Each number is 500 + 40 x the weight over its row's rms, rounded and kept within 0 to 999. Layers, rows and columns count from 0. Numbers have three digits each. The size before them is the row's rms in percent of the matrix's.

# layer 6 attention query, 256x320, rms 0.144, rows 101-141, columns 0-159
095:458520478480470481582473500542532512483583494480457529489522498558520546491500471514492521535467513446526573561503465451524522485499562442489470492580523521460433405532558415525520612460522413479554515448538446557499500458544507519485484516491469558493470498400491524479503504488480535531472499526495563559528472506496486526510538538523503531531458495579453490519546423508480576511460536537540496482512502517531525533518573482497437520472469474641494529473468518448479542525462527
107:411493532502497532608545515478527527503476452515510519493518540472505512446522453440487529423491495527512508450545504541453503451576527520521466525499504577494524489469464471523549572475508524518484499492565555543533503455434578472560553545494545497562508541538440495536470543493521455498479485505449569515564444564491477473401482493521496490512545475494510548479494484526549460497465488445438545436455526496518523591521446471607448549525465454553447464513541471476460458487558547
106:419507537423486583552481472540580489528488525495489415460474546460536509448519486503486516512505440553564471495473514463526573468525483548502455492477490453527517541501456407497593530477499508550459566480469427513472482429469478523468490516423481486560511510512566538467548532520521553537434489487522526444506475492586482544542498472539568557535451479470446490442480499582510531475453484524443486505459453494523498446525505505476537497481452542451469532478512512505525508506477516
103:538546532525450513489458568464475518598512452439478508487477509480419473507527536500568518407513512536478536503525501543567453492480489426430487469455495460472500531515462524510501506492473478501433483452459511481564575527491450532564484575497462511491452514429510511566507509463489479551515485441482529444559534530511445561514576493556573491544466505417485554499490499440479558537458529452468461472493591438493461537523497607511473507506483522496514510473543557503490558502509446
101:567499476538463499436503425460492465478501519486457518491464567499485572425537511506520516422555523485523481520552514466463522568592483552479527557481511546535479551483516525444566492499532483460547477401426494501512522471491481458505524547509482629478472525399546509473475535501522508534542468427499391521485402454507441447454511476527511463536477515519466505585487446502542540487483416497516482467535526390531445504469502503468522492464531518532490442421468514584494407534539438
099:537509490502497485533474504491444541550532556559504482494546500494549534485432473484545514513551484504462412491565463550555475538550535486497500595519504505559523550525565451482510589475527533548500512519463473519476482488489463509459502493570481496539549523475454510430453504509510495598489465457536459496428432497447477480485495533505425454575536427591452437535473488528518473539487508477557408500486443447506485479530511491428484495515511518553459490496454485496520512530532570
111:517515505424464485567507482524511470496463452460444543507508495451518508499486494438448493400450524417443558448423551427457491545475503430515479416492505479449505527500569461515492508492450538496490457483502521442516455488494505576585484448480511478514489468592491533507571471491444484488520453463528536536564527481477486488465522560453546523530514521464528467537521503554490483483503453498499515567503497435429430535470501468480427506477449540470483509489588521515495470509470512
104:636606507513526475534461448472516555498448449540493551554496502449476553566432450534487519511454534564460444498459536419513456534521508480524441534488484453504508485487450495470553506472446556475564493556502437487493473550600534547488531491484533513547523484488574514521504514552508523535378474528479551554500473429517506534457506454472471504530565539520557497510603547562565487506477440492606528442510488470451497497470462509559485475487466498506481514452543549515491449541584502
097:493517509485443543541472485485537563513466507448510512422492471405541544478528557476429509423500433487458475522466502512491454498465520495522478470482461522488506512456504383495452480516491514486530478571500550480482521461577550501460524504489446533513485550441457544515520547543422490529582549545526514500432512458507561425517457503523499483489523582498487538527521542566479498512418564504560444498544508496518547454472483467484484412535487563423541456534556548424497504509565609
108:471476580484469497519540407615549486516529500523494450427581469523497543502572446497451482515520535440579568436517523460442452431496502530494478560493491468478519497466542484483549520511546432441519501577471510539510491525457465493491519462542504505427475556491505442514562496509524535433462491538523550495444525571477542525471602513473547466536436503550475469534475482475516522482472459480452545523500516481521462539491420522464466543591478476602504505491568588510552519485482540
099:493425493575471497493440507497533472547563469485540493540505484517520532474459518489518531479529507507485471518502538511418462609487469440460508490488466574503490487538496492533498544522518481451451478440549553508545519492535493426515505461444498448571514493494509499536558469494512495442544507513511527480436521532537471470493517471527478498434587501517520512504445468492537452482473477479499542588510489548534498470489443524458521532468553590537503484469480471559451530433550540
108:486428449468510513602475506419471496532498438471529498465473571517485526544397478495484534465525497482555513486507508522445466528480495496492515460405521461469490484421533496509564531510486550470533489452528455483586482544484519447475513441562542497494481531494444462564489519420493473524489487461553507537469540462507470545539408500484565540523456410545537557517416495479475536508553539419456520465495473492549436503474453499514475563587494493517523541482499551536496531422487505
102:565499516448525542525461502447542546538435504527501623485489559413516418493465502431546501528405512500503488493484557448548448523502442501552470434494431448445539500496521491515486529451528467497475460564509509570435461512503492544516551502543510518513497483527545503503522470489510477510494508514500511494502456488378496428563472471421578528508521561537372500443592474500549515443499482476479578511508494507509499462470525476509494553471527509468496476432498497510551436453554600
110:460529464464481510539405571480497565553486528472468455467536503518427552577491558498533491461464512519466559495531489479436467502567471507561548492497509479503558486538506465534446503452509503437482496454484508495495514494471492599500579537465434423533515500439490542464477521499472544496492430499591532531528518552518517449505420504508484545550474511507558480473539549551488477512463503425485450404502500409474462514472485537522503508543500520511573514576504461507475545449551426
101:547500484484471527480479520472523515493503480496474475566430482458426507509484512445515496455559553547571509511512496509474471527524523542468468427443534447552469494492516518480543504464624489451450555508487543542540414496492529453521447488514497443533531494516489527555537536468511526541499535472453518480545492519530530463547570541481525534389428484448467515523434516553515489520511455507581492453516519505456503540474419523480416489444511599577477559550497494471459482482557480
101:448566438527445538530479476471525518479490455399406500492535497506428531460530526533454564479557510573448594487464486474492479430440514408404480469494501507515479489531524560470493474532472464509562530442440518584515533502558479549566446527550475514484473465543502455424525466499477443458506521576545485539472535488481463526491446509518496491429511520442574540564437487562464443551497482424470534510473496461437507521528517479475455509533462469511524433508539517509493545456522495
099:439488461390495510473460463525510468515462524455478488475424494433460458492448462557508497468509542474489500536487452490508450523579465517509528550499604514527521509555490497480457514421506464500490482416474547512552519408438523470464511501452531470536486511454573552488533491588487508530472528498489525534490527486491493509507471551403486487463528439476537516470478474511556503468509521491523464487459493495445446483537493546450458513533528473465527539446485617544454498490504519
100:492432514592459496553528515463400564442433488491428530536531518504565519525517505509448517547500514462531509509462510484522506464459503534495503485471507449479495433509540530512558473410481431475519417456451498448516521576529531531546490538526499475466455514451494464419521497502477524471524435502549497526426551525595517609512482527491517526424594480528547535520482559494491528476488558469497496430531505496497510448532510582441479535507487453509509508475522499543496592530556536
100:505559482556516488546522572485532496491534558473504498468505589514506524532497573626447488488513539488456547503513533458484503431492534515521548499530448441513470496518526458480472423542533530517550510490445462535509526452594446457550568449461564501468513441574438532385526464459493531514483529456416507563486455492425478510426451430563452454577485507459561510552486451486500469500502532496555454512484482449578499567483530499462399558473516508501486471420515521506540556458457503
102:535491517518528522584543527471542584535520474472480551489482514464528525483523502443442415502465507509514497488489559509494599446515553474489490573491429481542505519517565550543507540450509567434414523475501437474475522531458492471521534489531558543443450498516478447510547429487507465547506453443441515506534484499469542497484493523487514527547502453516500457539472493529533483433466502498479546497563450509540523520501523459462511430465532478587441488483543538495530521525514490
106:475507465469466483539508610497470554428498490467536525546528523547530577476527514543505555488461511507496545515508452502462467444489480472497529521390499420433451501536521497498491523511458589501401475546504445541597508573512507451581502415486531457570494480453512442511488500481515474480519494442472496467514533478548450543463524517515446463480460497484543459467564475439485445502533525488531569588499491451564468531463497520514455489491484415447508521561497496483542492481460455
097:446496540478475419519580583515468545561460636433467506473439456485453526523588500479454450534496521493533504501464502486465499419480539461495543511562522456452528476553477519501514512560490599454539529483467464498468440508547509524473547526552479454502538450473536493436529521579500518456506524498451477474461537499514508436528574458499518458424495493410550482544475573495496506466528513522513483483558587541421571475473549480567517505451560458511505550494398532487478472485444558
100:481464483560544518505534521471507503502546469547436469487497457572565482483485558478516482509541505480548524507461504496542558496460482501450465489477493475532457462498434507461559538475561436440537509474501471477467560471469497499522505506531439448520544535531387438484586482522529559542509538450506503425454480481480448463451526489564579503503537534441540564449471496487507473487500526543556475510471455495502546456467510473441459524523522489471478516485484492533596467524518506
107:509513501562441497471498446551510478538455569532471504561535577454505590495554489541517496531529540547461543467509445502516488487462486519562564522471513513507455473506544577476571461490475486509526464518466557536493475529505486467436516505465500561496545505504474507473509477433489468487424520475513594495522505521510502517407563503444559519483448533492509501482521529550492497482551512503505502421517470551528462478521557488493459415552482400515485533512470546505471536498550486
093:453545500476471545470466527493607528482538498439530468427486528446517541374490540510504495465434496488536472543486476541519478520471482442479503503558486518515563544583494446538487549457424575505520435537507502506540551421466461544500501561502482507487494531420498428532508523468520482509490456475482461446467429520489470538522514462458479487531469451502514493553508439510499501470451552419518475478476561452512459527416534492507471525548444564501508433529557430518502481571418579
103:570497516509505460514545465513507523463529534505486472428518532455496534511486536451595514459518502488463523542500560478496551567459469504528505531481530539513552530552474433554512530511490511522427528534522481484465540462562499509476560490491515477532555444560538492447419469581517465426497543505536479480509508546504528545539483495522497483574499551407560538537450518560519445461528522519480508418490472542485500443474461484541564446431468553551491521428517481531471471525497487
103:477451527492423517483396489527476499580509509493511436482545500433490522482499457516484538520540524554512538515552531539479435555480545497581488556547595497512503484491542508504560486522519489554531526473463605527526388527438508442462551516414533498530474497497551531477542530505464497489475491511469472539594565541502487511497473561518454536474498465494544484470565512520537548497498477537484539478553555423493524511505465502482466520481500486508539481530459542497412524495502620
101:490552473481483475492486599446491528509544463542408524464485478469443530495473435458500541549527516472530545503555512471483464501462543505441496499524515484538428546514506472471511489479448538459423510492497457500502447456488486474567502510536528483551524484543503495488524505503513485482532461531556475540550536487444477499493525511504506473497470513470465463565563460539563515514495536479508432462432428451526477476478532586469508497628485493435582500459518520522503418554557499
100:522446436504505510531450639521487515505491569442417551603544504544469515545591477508518488503505509529550454500541498461515506477488457499551526466521451577537432535538532453509456496465490550450455490529430497412543539519535508517532548498447484499492547438479510434523473494453478518535487537465513480425578490483508547473511477469467592523481527513510542503498508463488502455582541481478526450524483492470501559553505560478528487586526428529478471549463498537484414524406475512
105:481530432581453512534509515434457477512509542467487534509542526506522508431498507500439487571543494513440548482469481470496443489467542534518459541491426474454474521502505477463511492474543380411509506406544441432538449553581458520552569514444562471497435542561536451472520545516487436493587482439539481497434528553446549465561582456488521503500434476478516453467551527519551493492474499587445535491561391545526491509500559498469591514540488576502478460465540585490486500554590494
094:480552475545522528504505528507469521480519453480487489543534506492536548480554556446509501567537492479543532571518553532556484435538495522458500422460502417572519513480500489511535478540462518475473563540508526531515511462560532480477473498565512466532549561491454523461584511520498445448422552520475532455480487515481509531515469493460472554543496608498521428489523514459484522581566543485493477444579522488505490484516506537488517503507499547500477521528563474509477447538414517
093:499534497512521533433502521464513490502496481559563443449557497562445524465462509465552633487519450401490442482548520514427512474465534524474496513481512438612502518504460469445446498490466536618433535468476548560454508472480479453496504515571481516555532484504474527505519538522506485461481459486531507561516479535487431488465544492436481493482470535467469536515565470465499453489511508465443483469465465469562489453483532536473533460617467468509537472539485475527565478519416475
094:488546523527472488600481525439509527488564551501518507434513502433445499488521484473483461490443518447483562515510456467428493515541499509422522503567458572430491517453476489512465477522554512354498571438466455465496525500516544542575578456444450516509475508482524451502518482487506507519436495447537480508413516513484480480467504547492536463551552453495464486580467536506596483508503506522526529477524455518486493501421540460526593481490423532428548554452496492463509498466526553
104:474534447532542522529447576563509531484496615520473520594507532529441499475488504525496473480472490505529507537449486463514581501462480539608540489467513593558499446509458462484503549513451491449489479500475467382537521465522482534506569562452461559497480452528500473541489532421496469528504477475496456452507470541554508496558467523526595502516492508595484532497423525461573528454490425526539521530510487509521490545533495470484473529480459468473473548538501513460426540538469479
091:492512527490497547493516520491509407543500458479571448503479473531526548486518444576421496493521518485507432560487541511507461496486488485505534545465423484498494524595541516538501535516511512570483539447533546504496514526541523482433566498514547500457496507503546475520492514498524411494476522517463529544491483536533495448502562498532547523473554509540549443431465503437456508488498522503542552445540504556523602456449511455534500416551482493602474441477483482495480511568505469
094:522535483441547597442516534485447536508518543509570541551547506594443523519427523489535567499480498463493490513523462523519441454530531512458554469534604441529477491486463513487453467516520480492444563512536521527512505470438494512509487543493476509538477530481510511528511467541534465434500532567581546486455511556498444494567412480449505485475493483482451566573521515423498535521502470499515531498490472508517454396546522385449472506453501469394487456476478494476524488490385477
097:478542584559459566515500516448476470509533477545493519483532480482477491468529460527474410433459544468490528541459501470474555466540503564484569448540507507389534461494537627564436515489444503469449491550507468484467552502496521501442528504454490445501420529579453530541445471471503554506464489418533541502478476549558521493488535561495552464553514506567527492520479519530516504500463488546493502504506423570497552485497502466550486399510447470470526567491543474500485533466536587
092:540477451470547463485515517522459541434497496463444490540489518508399492548535535426436547415545535527543533463506574487512518593513475493535423483500505496506535519530530504485535500494515502503463534478506547562443469474510431522562417503557429541516496585562506495498522483528477512434514460502560418498484475435440511515522419529476565499505465419515529544534470527533554545525546493471475522603486464500493500500545517464481489526522534445476504533511487451437513474416475441
100:434524483478496489489489469478434524481470591531429528493546492517560448450567513527515551529479446555474462497469546407469494485396535554500455522547542578474469530529554514465411521452491526479440496479502458376545520525483475546555541539532466495563437454523532554439467506488490493509546494505529493488496554580469492569578520446548514462496531508554438475521482468557486519462547461552497464545508482565512434497587523488467505555458481550464485539507546505468479415520447440
099:547492562498527440480509528534519512515463503551489541493485453426525493492471453529525472489450497512503455518479464539486526528496454497481439481417462503479517459507564504475538445498545457497484420519544545585438511529485475491436506517496526577440544471550569570557532524429480446564524516506569452487522541510513492481483543494463436560550492456502522494519498518501495448502469492486520609459489580518453523564432524574487490462493502475559462532493444480546466482517529513
108:517495438451530459506495542479437489534474476546456501422476507511508481550523510462536504552490476533484481489517526561523421567522526455481442557509464496523493518493508409429519476520559460518505509472503616577526455472503440503474486530530522498466538462456459504494554497493528461511552482546508441567467526457426530500500495521535390498532533506502492433456578529540565520531462529469523497546450491423477489461473485517468456496552554457509504457429435460505480516448478431